From a checkpoint of a small transformer trained on Wikipedia: 3928 steps.
Each number is 128 + 32 x the weight over the matrix's rms, rounded and kept within 0 to 255. Layers, rows and columns count from 0. Numbers have three digits each.

# layer 6 MLP up, 384x96, rms 0.139, rows 183-255, columns 0-95
130116084127107154075170095131100134148133123109128098171159144051138071140152125173140194145125096121162118183142126124128196141148134108142125109108168138114166126112110118118123121138067093147147172076159098046096150172163117122132120183163121138130116130160157133073176163069161110137
113127122117016111118178146114104126142133096138105137130127154138111139112103165051123113142133158114152122214080144106134144200157197140075116171107159047107155094085102043165145200126095077081125188164067121090121115101163128105075211108089139073104124159111169147131185170102033148112
128092108095094148157129165075104099132168125084136100135099055107107126130137137119119089103143090124149077161119129133139105107132145138143119147146130115138145128150086123134090145119124079119168136078121143089127094110138140076132133129092151148099178126159119114114120117133102119122
134127119119108077104160093118110085112115079190109123184152077120079158142155118102079112137156170174196094125106165165102147156135106139204176099091140128145122070059085141096161103073084109091154159189109095156171143115091124167106099154110135103133132165124128188072231160091126113212
100122135177111102168112151099122132150058159185119129135156076096093087108159112115129123157176138120157126077119146166125136179246188114202146124145141138137123107069141086164088138116127118163170137147145135124158111081153128127128083179102147097113115122165156124058154119134134133108
141159129177094121112151141115124091096121152158058167132108121159169162170132198154130160166180163115118072110101097136139133154198141091141146118107159120118119128115131118134101157121136176135142152064170096142150128068086068151175063157118162169144121147153128088115205138156118123154
141127133108145092139131175066059113186041073134103116063177117111124148116186168084124142129130123059135131141145165174126115147150165136138170116086145102176168105129091090116122162147087128117171128209091183084146131218195091130164104166104123121159187157134130140123126194113113149130
110138144155015129104110164128136048175132124152096100123114149118110158148133167071168153097089162124103136113157156159119118189125154136125064108149140080166158091119112066131145131134150166157145110138126125126142152052174091104091154178112167089106160164160144154152131129113114172116
086129033158125091090124145093108155159143074196101105150111077160080177155107127059159116187129192148178109129077117111133087156152129075154091139089155103180156028096077149131140154139103143094096068120105158164133098113163127138097095150106107142155151082148113129155190174124119148116
105106107165121101088138169121097098167085172158168095120125144137104176172131222142104119156120156088155091124213161154065124196145183146134067050145138124123133116171108157142074124174123156100147136078092131146160121151168056159076132175159150100158203120176143143088106152121092108169
105082133156112139104130137136053087136106090119121148150110084087186175090114165055123132114098083135158143182127154114120148129148135182162094197066127075105159094108116126110123147156049183073146118177122103091127136104121106113171118148078113131111108122140138087102111142099068145127
108114148134087143106131101067134098093141148084095105140046126132078130165141144148147137137126090110177145125148143120125101097183107087222157134106123102153133081096112170092080183189063081119123129078109113086102103090190091208124139120100128115133110123178149124059140116079161188085
115121126092119131090124135059118111144142094131112133100113090137095137163134151086163175147190112172153076124171151161131137097136133102181126104128150152158087121079096142173115140128096072127192133107152181080081090123125151139110143142082121131129142083195168086062180111137113108149
114127145135144160113152147072147075102141137126118150136102187085128133197136128129141136118152130150128139118120153145127132119147130118150160091061131145142169119120144117131140121142157131075122125112137149082106141163116137129099114126134142078109123135108138165116109125098155175172
129119142106134167085102113105109111110125136112158111111154175141120122096134127128176089115103151152143141138147111073118131139184138120131120076148112130118165062126124118163102113099079110094142153104085157139158135143115117128112173156185149163083161157163131151147114084119112146124
101115103137056134075083151041135098156119073146049115145104103094157173102116163160067133158120130123194115134159077090181095147150153131136143135139144144137150134145152124109076105093158146099148103079156131099096120183191112124063148120145120118131109096077119124047166126169146071107
127122060207088104143088074127100076172151062135128122127111152134086156172149190109080107133110156135162086097072080134123160167111137056123100140148107067139122103153135085156105111126071171135157142153180112159116067104126122153066087096106137135178129113175118129136159134178123155136
115120154111117130141114150132078164118073121101088181092137133060110133176205173103114169192091134087102175164107102112154111143207103123096175119116150094167184089177140125107127136108120145138166142111116113138181074089152110098149149110087116116133134096089119096133142124110184102087
115113138065100120129122109112118106083085156127150115109091120145080144113126183133178172155112100136198093126153144166124139155140088100157113107125093117158224065120116160098069150115149095151159093127068132169149112192161100136095180190126146137134167207158099124160126103090097159091
020095079172086088138159120119194112165100116165136144146141095151126146171132160162162105116159143151126088125145131156091189173174136104143066104107166142108125132137114122150122159155121088135117088189131152125124066081156096129109115152072134106139119128171118173041136143097053153142
093129093118119113097176126079112144156125126174176135083101142137084136125081110126049128161113156164116133111110184156156129185118174096165151139100089096106115114110117117119113150114127058159189120213136120118192065087150077145078148105087106094126172159096132168126157107143069128186
088080107134127123145157116128129159112120106152104114098116157104092135139147115111109150140136113098142120123120171136139153144119162148129155179082173099111148144156112123146098194109118192123151210160154102088098124163161122185126096168101189122141159129158095120106140129104099164198
072104141127127148076153159130118120124136113090172137109177160131146140130151159095115141118118154106142145137109161150114100193150166161112091124137131149146114138131118159104109142169138189145103122158120170169111091145144109122080144176147154082088107125130107165144114136093119138141
089072099120089096073171139132126087137075104100093080082129135156162120089106164151129143104114158067152098172115106109147134122110215112188134153054106103119170077067108052122133157094074098144106142084096130123085108186139100156167141191121093137180142137158089113042214157178095124141
091082122152145098121135141100136093140040121167125089150115117087081129134119188116109155102127102149115076082138127105068104172189121125136084142136173114123112109123122125126164115135185128079113128153062152073129079156158108142094114152150171150123216101130095132091167104177106123124
138109101172109106146111157131132116142038123147123107123139137135126170138165147089115102111128062076107154214187132142137093095135147100134144165033156121104102135100095090137093124155114104099160158141056101103157130136208102112113146126066116122092165102124064121139137128152147101088
098088099138194138149127111115133116098128105131130108110142121100093107144109124150137113144122082112153111174139129158126189124127150144158078121149132104114070137167091080156118139132110153125143126165102142106122099136123138178149130158126193130096133167169137093143181117184081147153
144119117155126139044111104083061083135120128150127122093094104026114140158121255114153113158093168241178148149121111127051186158168125081108154110094111124159109136099094095134109195137163144094212152104165108143147125085119093156132150141142120127119147118137153202154150150120120113140
102097141148194113130112111107170156137113132135133146134162197114076121149177196098094125133136142071153129190117097133083128171157131086125114150045189116087146154157151155110097192168144172138125255130089131114107111125129094168072100115158211113104157145151045097111173068167069113141
101100112128098120128162159117059118142132142151131137163113155091072147140128140115082110162133105121100138119159141169117119118179148137093159098084204124160112115110111066140116132142096085079181157127132153114110145162143132098107137151115154094095099116159158104156134086149095201144
080134115114170087124133077140128141137091107154152131090192044114130111178130137083099094192150131114142055140170146130096121166131129132118096109106143078155125130072120162118139177132098082071119124150077121132111080140121128101118122217164134111105179131143074142101138137106124099150
096138031090093090118136063140102112098120094131145160059124079172112167142133095109078168118146112148197185120061132174139122123136156090111184133116052099139182119112120175138102140116118155179145185152153109080122121090168092141102145122172122037103157157091068152097122108116124081100
075070219056092081151178112170046158164122099117146095124107147000094141210077144070178102139148078133153123104163110137156121119238097120174130187102156155112161090186096038175181163146145071115151157109122140077129087173143091141097119106128161082137125108152099174167134095143162181207
108080175155098120130090150082129162103077118119088159144158152112038141129077183098105104138129134184142098079144154121092138126143208122133131109105194134126207137149145111148110147147114096137179146133087113108150139189167110108095137111082129117076193196167178197144106063124123184118
186126151109124119074194121059115146146141115128093145115149103057120149197148133110143117207101152147105070092147149094153099141193092167179110064093132113114106121173104122116136155125131122086122116072098136122121132130192078106106124101130161121116127195186140077068116121113064101135
081126165120109152120109105127125135122123131162104141127120124119134070157124168064169144103117151094153089169154104123135142134167085095174121164131113181137171100147119129126136096127145108107148159156151143078125134127162109115146096142151167150140140123129150137064121156138125107131
068105109180148112101118122126145144166061105136108172098153078054136126091143129152183146123096149112174141152119138116142107142163150146107142086160128112092138135081110096104109147097093155144101144120086123123133096132185098192124098077070116107081189147143099135181195079104148148195
150115132099117121138171136148107140154095123133137129155104113072090189167156178161180109151092101126150115119184126167084073153159243146134068079118117062137105135114101142121052162145160160093169147166136127136132088126158073142087095125110139152119183128102100157103127128146074103209
153105127180125130085143085103107142085140155143104146159087132121053132134156120138097111134094112110124085110144205130131116083111218106116089151147061102098152138116114148141120159068108135131112196114087117093123129082182096202133119069152122105116184126165093142081170052111176140124
097139132114132132094134136090102122159148110116149141134109155070128124109136153100148093165176118091129061171076197139133109086185086155136067081092122146165136101111141104153136149149143144069125153110089151150147158162112128134147128148143116141144138122139097154117078154126141155142
150133095159082078163108118103104142150100069150100124126148122081104135184202153068115137195153185149097111147068131148100172134164199133176131087131158083174150149186105118134109112126086123117167165175164126142182105121182133133131129178125130139174150111153123157101171170151112188139
122139095109086122142115124110119122090146101147076146166116092078180156132147187140170112174189181136149078138123119100089204168156160096160056170116123155121123127081118121131106138122066132108143128106118153107139123089117081149148116095055108131161108099164100146095164199155163139123
133135135152126137142103146044152103120134157158163167121107140096063161128155127049079115158158089156113096104083145181120109107169171119140107106120128084131083139153128124114130106155124134092170124148078131085155105113161128117083103136076168106103194124148081141095135096192094196143
082137164178077077149103091131127139149120110122167157110113113142063152122173142156135118097091159111137112172125176177165116096147144131169105118089135104105128129052115153132062211157127078153143090147157099148140062174196106139145137188102152131110169186177051114096115106196137063152
069126080168052148048090122100083134151149161088120157078159130122166156106116128090138134111071084064160132134117105096104236139144126112109124127112128107154156177082094140119101161127154169075163109112073036110150154133171087128145173161142101088151120140153159194118197133090162125074
140123104138117124143169089153132105127090116140098196193150094126101120154149129139136123126166122097159099123151101132084119161148129103133134150133113130132116116095083127099126141122145117127119105169175127148092096102184113172064130123093184090072141139140090112057125157106101129195
082124121149203145104081103129088076131128133159125096106162089065104148123094178104087148104149142081161121151085114125176125110141118126120152118137154114138137078118154122128091188130076145141115140127081120040177094169132092143143172143166231158104103158186128133091118139157096206108
062226165132145122157120124128081128176127146207133113091144077120054138126123123122093164160124158139134159149075181123138119131144104087195121123131124142125105118097101143138127129141101070128131098160126180160147094196141107108104176131104135073110145089133064136129133173165083117132
130113134137098072092131107117146115161123126127184145142147131120116167150165187055086133157123120102087138166152106092162168106172135101166085125137193103142105123135097092131140152139147130124099146162141149123121136120141090090184139147098123108139119141144060160156090130178115141146
122142127142114101129143117104117084141103160170119158099168098105102096131215116131064105192151165095095082144139168145114139121124149143187111106102190084149099143154127114136148157118114098118134139176146130124111138147113100151113124109159124104122110170197100150128136151144137119094
133127121129089130142125137110109061132140112093068095130120101128114158108142147138139124149224146068187122065147104099144147165151149121195122122097102132150110170148108076152061175119114105089182095095129135119135138144171143112078192104143141124153104162199148157128124164142149196121
082105093175101065091175133146086116163132143167063095151126091066107113124199119124084121145161118124130122067129129150146160111122112113122088153092158087150115147099111117146111122113097100141148122156155096097127065102138126105155099091087129085074129121121122107096143105117161157138
126128134148138150118120183126094131116117062163176129148111107165104127149206130112112143185105113179166101181097142138135121153163144095096122146092109067135122054129089059150188084105133103098116123170088111164136083091180105210174148117094140087132127138117138086135165013127072119139
071089086152166144119125162091117110079058154179067100078104113131058155111149104154104185221093086107129118122186122138142181245112147141138093175129144134148194115149107122161090150129090144102144106109178093080122172139157064128136148138136155118138134154162115093140161059136153107083
148157082132047065141112134075099098100100180171111122135095077117066124139127111082134142157149163112104138115104157151090102131197141103161144112145140098113088117127126119145122141173105120106163188183138140119195152140112125098131130164126148128135174151165142147094176115132148165069
152062112085080101100112077137101047170119149136083143164136144106067215094136146117143121136132144123113083117101210098156092067132165059126123093112115123129170091203143101146156121122171095115107119113069149086103073203171108134117153193133104117079228131108111126115188107138083097142
113141116147068136112117119118126106133118127162107070135153069158074145145156114088112201124140182131095109097116149106109201128167154103149095166150126116185175100094103041153165103145135117091140108160127122135036075121172137146104162124167114107057122107143146204138149149096123149115
120059141080148150070069137101087097125117087121038146117114113106134157131155143134074086118089079117137107129084124172084137136153095099184105118060147166111220103124117155159088151104141105072254130135103146139139133123199120158064189073092126118118158184136140103087125058126107199133
068131089133125115137131112158147159120093088176165113089130095089111116117130111085145107175085137082208131146073111129075118182088144101141123103135158111153147120123088094133067149175107136025165102147127148150146092177095093154046169170131225056118103160129121208079126167105103123191
141143107139104086116144134142133125113090151182076142117134129099098145126152152099087095151127103113118062090069147150053151201153160141164128136121139152203127075142123111110129101134117091130151195105122113118132098096165116146080199180086176096151105133178135166110131178153103155113
056108110159131159116125064171099135108140102165124105182113065135147102120087183096083189105146166064138092173153130108102122114134129126124143186038125122113127110172140043131087159146095085163116086173120137139136103192130120191146123160100168111090142158105134098111177138171118121186
166140176150124099077171173155073168106083101089091164103158144049111102099124184133106114146104096168137101113114083111094115186127174129098112135116148132159212124077149135141109140082150105084150129169104122119102110159159085103153098169111124132132071214157164134090176108132071165146
095119088142106130049131133142150091179083135160127066178155119079115145145118088113096106136170080070170083110091071159109151232102125157142125139095115113135111109130153085171086101115096095103118128147129148157158161172209135146146154125119119152106129140131115141101129134123114146163
102143167172141133107172104165156117092111138142112102132158112119097112181133148145108130134129127138136082109092117119070160197114122130180095129104124098225157158173117138128167164118137155105157095122079144141115088140126086150124110166137094131144098150197106142108142118118124148120
122109135095136103141112098132103108184076142141174098066154153143076148108130138153082158126079091071161130136087160153163177117095132132108139153098097086135127147219147158112118150049134108130132099104123150124145085153179071122110125166098155133110196204112129077123130075166103159209
124106096185080140075165155151085097119122109121149134110127128084064124140155112100070136088115167083132169163076109111067084161145138093129085101141179138165101105063116098157111145120164149126133201096122091089097147138172158175110165142121104138043187176176132133089219139100089157122
037133124131147151138138117161136144133121126122150129128128160106170138109171142070121128130108156106118163142097177138185176194142124097099132110097108095151119144156128134133118155122101220156104155095135078165117137160143112092131130128147186074111100112119073110172213070143117138131
131132102117107109147155134099054117126055112144120137124135137153162152110172114134114143168182213123139106088133212133113111143133120103108138121127095115191131116078091125108130080164070112129132165163158131158126111165121057140039170174068093049083147114135167157089155080185148114161
098123137109123126116126145078136105111030107157162106110046126085115099130113143114129142152147177107165128155175159129092229197162082107075056135073048137160183125072149153133145077163137167051128133153109147111095162162147064143110157196111098141169124122166107108104116076192076153197
136163123100156104098091095070110091100071160169127129116102079122098163125120130115151101154125175109123119119115107119138099175094140114142072110120157118156153169104146070146086145133107106082095206130111122136116135192116119102154165192163140144162157140212123179114118171166153089106
097098083163082129041104110063114103136113096139109114135134164101152153109137163124159171149128157159134109095102132100084154107130137132130095079091127113156185169100149196098160142113131193095163208148115082112155126098174116142112151131184180123146160156097178128091141084169127078174
145187112108118117151136133106149155108137146145081120123093082085127116198150108132096128166174165164128101147093153126116111132119145082121087155127135143116130135121061119131083120156096129132138120150168154134129135100159110135096119128148133132109166124156141158098173112105153148133
100130115123110117092117123072160047111070092141044138158120109092155182129158164108143077134162107145147148094152114125169144176221166137093091130093120154150164154166102071182127156184172170090183162203122109057115165205191098086145117190132112117110168169122087125091151134142130108171
# layer 6 MLP down (transposed), 384x96, rms 0.132, rows 183-254, columns 0-95
096167143107126123144091128092115096092112174099156159057118140187115155183171175144162118144146094113129159159145193188119161174154116118139161110152131166163128130110108179165154137106117128146156126076081133156122142165095121087061038131178141124132161110123112198115165163151119094178
120112134090113204136115079194120133116128143116171173138100169102151146138053119136141088166164119115144111068143161136151128118098080128117144152105074115144150141171201125237134101066171117168120189089131140133067074146123155149153108113190145164127147092123080115164113124126155053184
126158116153152138150157120115138084140128164139085147205073142177185124190124117144136061128113114138125156128119151089096148135104098156163131138143111143126111108157106108150117104150139150159086116159157207158144157098130172131113102187122156114122136136097142146139129133082125145101
100118136110147138162111156092106117065118113137126154161141071077089088116134139175105150166078111121034123085154171078118126106075103157111175138104164124164131139125177153043165142175117119095101102206206131129074090144115118118110173163158191116152122186210154094146107072129148105104
170177247114155094102132136161163158147126138146109107126135103171141129099126105166140150155123089125086091174124104123178147148112168162140056152123126104147092124080150140099134142138099125161164131145160100148147095112071162151094170158166096103163076142094132083145091118129120107139
094096138116208188121101111118105092180162058176192132083104161130167116106093106083119115119094102094095167152190167151142131154121122085122131074105089136123113094095134122145100160103094078156187069142107186137150136142139178135107158105149111142097103090129113115138132099129093190138
163141125148118160131167122158153110111184067126073133081109084186102096114154169147130149116152166122028249149172148121143082146082144145132092120065066164084110104153132102116137117177153104115132171160116174235131132119182118124112146076094085143102189131115160091101122051124127112171
127085122112107166131120070136133100117209156157147145121144159146136140130140078181184131099116098093134101112116061090120156122103179090118116143074123165094176153117143097133117124089131182138100072095087113123122133122131107185108116082100103168096102054073105094101090104140172160114
096071193143099062116098156106116233166144197180108103068145098177105157179159114192120137135108125154172124116171131133106081127109115126142098140166158136147093195137092098075143157184180131136164077161183250099160124142107138127107107125090109143098173104066145140108136094133097158112
132150152218141105098119146085125223137138112144137133112177105127223097155121129157124088062042142121097142086097140154114098142075150174120111098165095154123185153122086119126099140131131102143084126098124102074167123160094169087087170120195126092164238113089119168059153104132157153101
151177133125119147157161094127158066075141095065107124111066167153071200073107187114121117100113126122134128136156120073129179165092126175168154121146139177151130180148123182147125086123130126164148127097105065120093115153112149186154158125150088125126143139172143099139138127085176067163
202152149082108164125160073078104122092184086105171103176158107144165200125130138063065127181172137139076164155134129120127109095114068118146184089167142109134135078112165155124145176126071179071077153109107124155121117090115080178177146108123128133090123199136126105111151140128144116139
087139149158121053110119103080166148129171152112129145155100127159137153101145119121148206133101165114147168122131142145128150104104099160158176074167179131144161068119096097195120072181140183146130185121125185098136138138113052096141096132123137115110123097180145125116116140115110135100
104134118074123186141161135102133170111137109111137119088116177152105113140132123049125150115089086139106098153120134149169124145137127147097134121162109115090121128127086147109122137111094119183129165157130156100094096142185143153164091111127127115124096114117129136128151145114116069120
109122133135090096114149131105121129183117093142109100118137120100082140164172116133098153116115132099131131160102156167152142120115099163107101113098141100120121125101122111120138202119148105142130109139154098110110105112149215090132095098079092108128096082125099142106155152141146106155
120199117165188114184092135145117113105098163206121104181191119186134135119121095213103072102104128172180081148181112156164131078173130141129154117121085139092091117140137114204084162114128102092184135108146133184151130146134055105135093131116130052141117124104058145094157219147101129150
099104128113171061104124162114129189151093216073088095111106102122078154153139170119103161143164104152143145096135090167150134106105115119105148109099135137161120172076105085109173068163106177089063179093137122166157093118142142126122136106128141170137133184093039150102127111154093122205
142107142187178069158121165170116138089073121155117096138144072119146105145110115125146125195088113135123105181105126157116078084128115155101165107126153111194141187155148093141129076088174113140105191146081136133149078160166111085106144112101125138128084138124205087104103199110120130134
101125127115083168169153106151109104202112155162074168108159141130102074140091162150092100116160116166095047161106103111093117100080114113135119112109109075102120119139138126158110113105132130136107114145163100117116161090062113199165119152120121151122157138160082147123154121181118144152
161111158174177165108139211095185141102090150089165139106125125068126164155098167165173159174143191094100186139125213164150112132111166088046157130120131177133174096156125158174133148094130137083072106135122175153131139135115137128192166198141138133134109121168161117120148047166145141096
097145127122136110091109122129138104174092149088136116141091089176096140124062188100080204189137095094078105174121086149079148116172107163133175091151107098126122106076051159139089106149089133145145155169053093148163109113147073138119142152088111118131140134183108117120150144129210155159
131141185032151159182105114176110112110140151110134115152145068147138096150125097148103127128105094162124082145108101105079112107103104166126117165177125157119133178147113172133117148108164145112136127159157160117141132144106122144139143171140135160101101091079163095136126123137102134085
108110129152114232144100113142164116155162071150117160109094145129131144152135125125132174146110108145138112104141117159151175148120126113153190149132109117096161158121157142040104122112148110137133124123114143097153102131123209161134130121124150109149138140141104121141137141107152098150
144139093170106129135125220148135135108081097106133121097079125130087079113066061161178085176170156138111145125091123162079093079134145074160129217144154129121100101154049143108093108062179109107107096143133162141140116149181101153137145200118181118107173094175185153114126118078157157172
174168067199160105130096129136161158120081141150141118138144103106139146142145138182075123079113098117105099121147125055095052149145103113106162095174133077080148124076108128123108138178152139145128149115068102137122087128095085160153120145116135122196113082141120130093075108137148153145
081124085121135125128128127114155143053077110154097093151058122086152123148097127132121142165095143092151158120115089120136076089075038124141132110140153123128144128105108174079136118167132179118089142123129178102089139148116039158188107149103199124164120112183151166066126173211142140120
086138117119101146074115118145081178122106184100089175170115127136121126189142131081129105087138132144116116070123090103115079135154126153140136133082102160113191085099123155111089114113148133107189205146142131140133132133138189135105116107168108134128105058088141163090123125116134139101
126096082097187175203093074091134123118116100152119078083111095089126086115111183092115112134109124154132177141158069129095106113125095100142109184160145149117120174161138116091094130136149140142087077158087139123135088117104101128140166070127155170099145111145089140115160137151132135110
161127202154126117183193113177134055113106141181162119138148128134098128047161060071106144097124168081151082196134170164107131070200075129132149156136164094162132176140125171169139091095123131170150076060069082113136141140089128141095160090131112142169070134157143093158175163180193095136
150135124098141124148140093194131153108154108129132117157105148091145114144111138125116086169124134111109107099114111182105151072140123122099145165149151170066154121143092144133071151132145111110132119126162108084123157127175108148147219181100130128140133135139150112117089110070138137175
114111129098059095173187080125104071133112107130136138133102201190111131157156121143144148033157137146112121112084114147165180089137107159151172144125131142156147146126095124190110170081144141133158158130136100127116125061106156167092104076107177156122167142149171126148168163110109127119
137130142196054115087086136165139118156117144178015123139039187103172175072109151105086130094133106116110106171110124089090140108109115147118093132120179134149126180152104107063168115172119126188172147124121139117047101130121036177070092119094112115121139119177201146060156114093137124149
157094097113124060238135130099177128091139153151187161100129125087159194165057130158210083190151150170106126119149134167117114143164096086232181192083150144031178186159117057073159101151137085169124181062050110105132090201082060054100138183162116045114203093186142112168109130039204169123
124092133134080099094142183182094145151069129158154156186139138197180160167162139133126142138149141096158106152133123178130085189072153170126152135136155175182179098142187121168133113092129191110130154131124155118124142094117094122139128146099208087172146168161224112169105098129113156119
159105118128103055138183136117165094112159138170121148154099135077159131079105160046155171077076156140132112121104160138148130148076176107136114087173131155139107098129118184123122087124128134135068177145109116159123121152135065177141117136135146075179097128078127098121126132079153074176
178102052106099115147131167109102148099107153174092146124105126123119087115156150178150134192163124110138153144114180108116102153134163137153144149098133111140133144121123148137122170129115143105093153153129175127138137138111123143167106145142153087150124160148097117168166121113141100142
104148123131066089161156142132104120104071158202186154101149128151105082113141114123125135119133192129163164130160120091065101115089077157117140123143136150215151115085216117157108088113176100161090136127110132182108186127118094117093163120097147131138113166058151156121093213100121103134
146171140134176085137112111160126144125135085131121117099065059096127089101095102119174091134132148123148141133098096077134101095072120188157127101109146143171152105142124149131135098135160144139051030153148058074106130143154180109146172195158159143162144149146120075136035116121074125135
134145168100136133120117104109122152161139140151166109196101113098178161130146065140150069152162094220068125127097125179145199141121137121117102145164138145148131207082116052128115126176153128099065103191134150146123186132120158104150144111158136116141145205157095149194132121145142101094
109115124125145061125120076098109146146114128140138061142135087099102118138094111159121123112086168126120103161143120154111128104144112141124095140150163133160142126156087111042113137151099140126134136157121197122161141169127126114158115144148155122130104137133155152133197119135130123140
204130135137098060103132154154161109145145225134141093113173092147146125082108175185136136186126173167124124168156098141105089094125105143133187091129092180158127133091148121100193111164142107136124158102161181119120134162108032106152141111139159130106169138063133134128100152116136101078
139086127145143175106159145173075124108169100158155147134086214178202097172103129127122063101173129126165128121115137119139155121087140119122129140100058121083124148171110141204192152081095120136142095064166143121126183067162176109130135107148132127089134102163156097151062144117128145139
081122085144105132124153087206125073100092108126104120203152141122167099130132168164155186120136129106150149151129100108170150127137053152097137147162112130152137104119081139132148151107131129133096116128148123074086148110100088123159091108151094110157103112147188089138152115064147072131
092175130109111179156104135186149157173171126132155182107183172150072102091145143156108157106119187080130168097127112141125110075106128098127138126156081194100135136168155110201118072182096086150098149149135174149104122055130078115085147135135132070131129152132072095127052050120134101108
177100074166065127134122120079090163070153143143145146126089128148143204151122123109146099094123153189111189099118098075172088129191160135133162142112153133095138176151090107117110155186209126165162120144159113075162109176108135111162123093138137146079202135072191193113067095141103109111
177146166131152135090153154124142144113119143131120108120123151084126100113066094179163103119167149119122107128133115151153117071146137107109118117131125150160099149113118142201079153147150143138092159156103140142138165144099127114133139093176175161157114142067191171119148067108115156109
097112090058140167126123141176067127123138165126138123101164123120152122134067148112075106121070126100104148156098118092098098167166151136128100196043113086166149110158140089170119170127071124160105108118086111135133198161119052165169101135140136219141124113147159152116136202111110104112
157184150064064158179062133183185103215169153082146156121139124139105122126111091137096155107139135110124135129169137161152120130086140158104136147149124117131161118134205143158133151154156151149089121117108111123162154118147013129136128128123096119149112123047105092134119071084108170087
138104144113095141178138115099135068102144081170128160122100107162140084096092129149072115139139105147133123169123093120108109120122097065088163070120113164111211154169091173136152104095096170153130134138102155125098168174167151148110141140112100142087195139138142091162164119111096103123
137132156076144155102124077164110113079132121121105105137140123131127114167117145133105108096134118105127100141082077137096144147117102114119098132094099147154119168099134117156134137117165108142129110193094071132079133153131210108103103074105085146162063090156134123120114160156158117082
176133128116152164149171130118127129130169131131176127191098145164170134067092191145091145159101174147174138152135107131079115128140127149090152165097072124099125164250078113143152080104134106110106099125103126178132083121114170098151154127125136152109172145164147138123125106117120140102
124112141094133148113171122121163055145162090141146163108128184081116178106054109107166092142108096124178139176109168090181117167135142090120139121134103118114180112167150114144166099115125129115160069109091109135131079124081151115163179143122153123175115098183126135139089131119127140090
154148129102149165147171114161083111151121155121170090160158090180162158118118132147142129121154111150142068107111134145119097051048160103129143130130106230110158090109141142135176152106140132167144066163093131141174165140143103087146127088133143113108081135173052203149112156118175134088
095095158171112148140094163131130126123137095138100114157136132124134144083112142084133145149060092080157088182215115116184097068073121133170143133147084150105144093107153163147226122128143169084139159090113133126090165113128158101160185138077102152137053093145158017156056105124191175136
128158233126145147130125141139197143156168113107148164091135121162119133121129113149149179133134133110157125167104167088154150134130097122146139096153139130172107146159080144048179123149084158153091107122146179167124137158067087130163138137165112193108071106120103139133089165148162119108
222108157066145080129194137123150119104138098112085097100186218086171139118159168149136061142071152120118139117155071142060154106136185073128179136194113076141152080117177110147112142145122129132109072129183079148120068156110155136110115145089115127176101155105157174115175124199157149113
160123116158190076143205106113162154132146147121148109156092084123130096136134115103120189120149092101162126184150100179135093122115141127108122152155143108148140126179084168144101132176120134134118161103178147100079117107110194131084110078136089157085069067081110135095135138135187100134
165141207103156200171120077165120112113167108152125103092138116162185124079195140139111027152084120154150151157084143076095081161118081113122128105067073149070144092144111125163148119090140126154134118120079141147142133137113189114046178150180095122140148181104122089129094132066076163084
035132096151100108181152135152121206153103143170230127099137085134154098104096138158115106131172140064070094175159082180142113134050109083114145121118154171113129047116111129132069063184095131111109145145119215152131131117110146117138163117122146090136136109158155112095144122048136176127
127132108062117091179090144123132040079137182143120106154114134146151148058152137146134056124147130132118113115155085105067118141119155169075101154130098184131157114135065136077099077106180140111116121067160120129167150114081128166091109098163134101138146184147149099152111107122120192158
172133101064131197105182131137129161089161079136077095134167175077095143106131101118167100185127113120116101138118094093168106128115172195094062108128161103109160098115152171119112176049125179113130124066139119160145121171126167179127129150123096101145129155096133116159113068131101154146
200155092157103149113167144121105119108135129135141255100127116152128120092079164100064165091135163106134145147047140111163104165093158112119163121213098141170115125146110148141141075126141131124109161155148149107146091167074054077117102147109172136168141146153145161149191115132090169122
133192178112149129163152153141141140118052148113094122217099110139164137148100151126145121106135072045124176110080100144146078096165124120101111188168144085166156107122134121134106074113135109137112083092175151094081062140146133148158130143151125108121138095112127106081149114109164124144
050148145115153133162071117111155135141090142118132145148091132145096117134132079161083101156202093090188114103137142157149126112116159078131120180137161111176130181127149128101123081070167135084130116115142127127170051126107168118137121133139146102125139113124110093133133141150141175086
114165089115142115133126105158069134143167071093140136086159099218127122051169142125083197087150124155097169180130113123099094167126073116155127105071121144148061160087157134164146112187125070168107121181198127146071128080117097121052128122138083134192123127136127104069123116187132145147
160093125148105157105122087135163095044109047133129156124093094160118147134111130129137173099189070097143094089101177156113152147106118109135131091111029124070169139162210138186151130121116149112108111092120137155108100105108123171132104153133110123155142113124099086195123147108139163155
175152117144109099183112156098176104114089166130123137160125136127094115124124124225101149121126105165124079112135156196047102109065116139126108174167123120147102181105106182145113104166158083167107165151086151135114088111127135155071141167132170149153165108146137134079111136129146075157
089169126115188140156112149124130196130155110167092140200143071173130120187101096113172170190115143126143140093156091086168139107104144118081157132079155189117086202116157096100178126091181113077192094131130085115053083148109108156112134161159068170135110128096094109182074078105108192177
116148109152155140178124102128122138118099159177161124094155146163163126095173093134080133098144106069137132122150192119161118147126154089112149060090117163137110123161106147144118105146182131122060185114140068174151126149128131177204187117135158219178106141191137179129164086024174068150
150149148175077057135085128161165142178088129108122136145131148135124173163182100176134133095137101131128089101151083126158145132080136165077093132176147119130100156107180155127104155112136146174112160109168141092150143136178094158186088137069132091109121070089162123113095133106147186120
114158121133166133141171174174142149121108173113075145178144113197185095130155124139131135156192075140164181150114112085106095083111152142158152151150142142169114144143149183121113085100155129153163135131160165111131137102113150135235103152111151144128132183083088163108126167157097132164
149111119130111119064148150138132088100144108085116129094105126150114123154167149099123147147140101113151139117169162126152148166118112149106183147124086139114099128132174091127120162091106116123147094067108083098079150077096123121167136114129111166113107149094122091165142121141144140188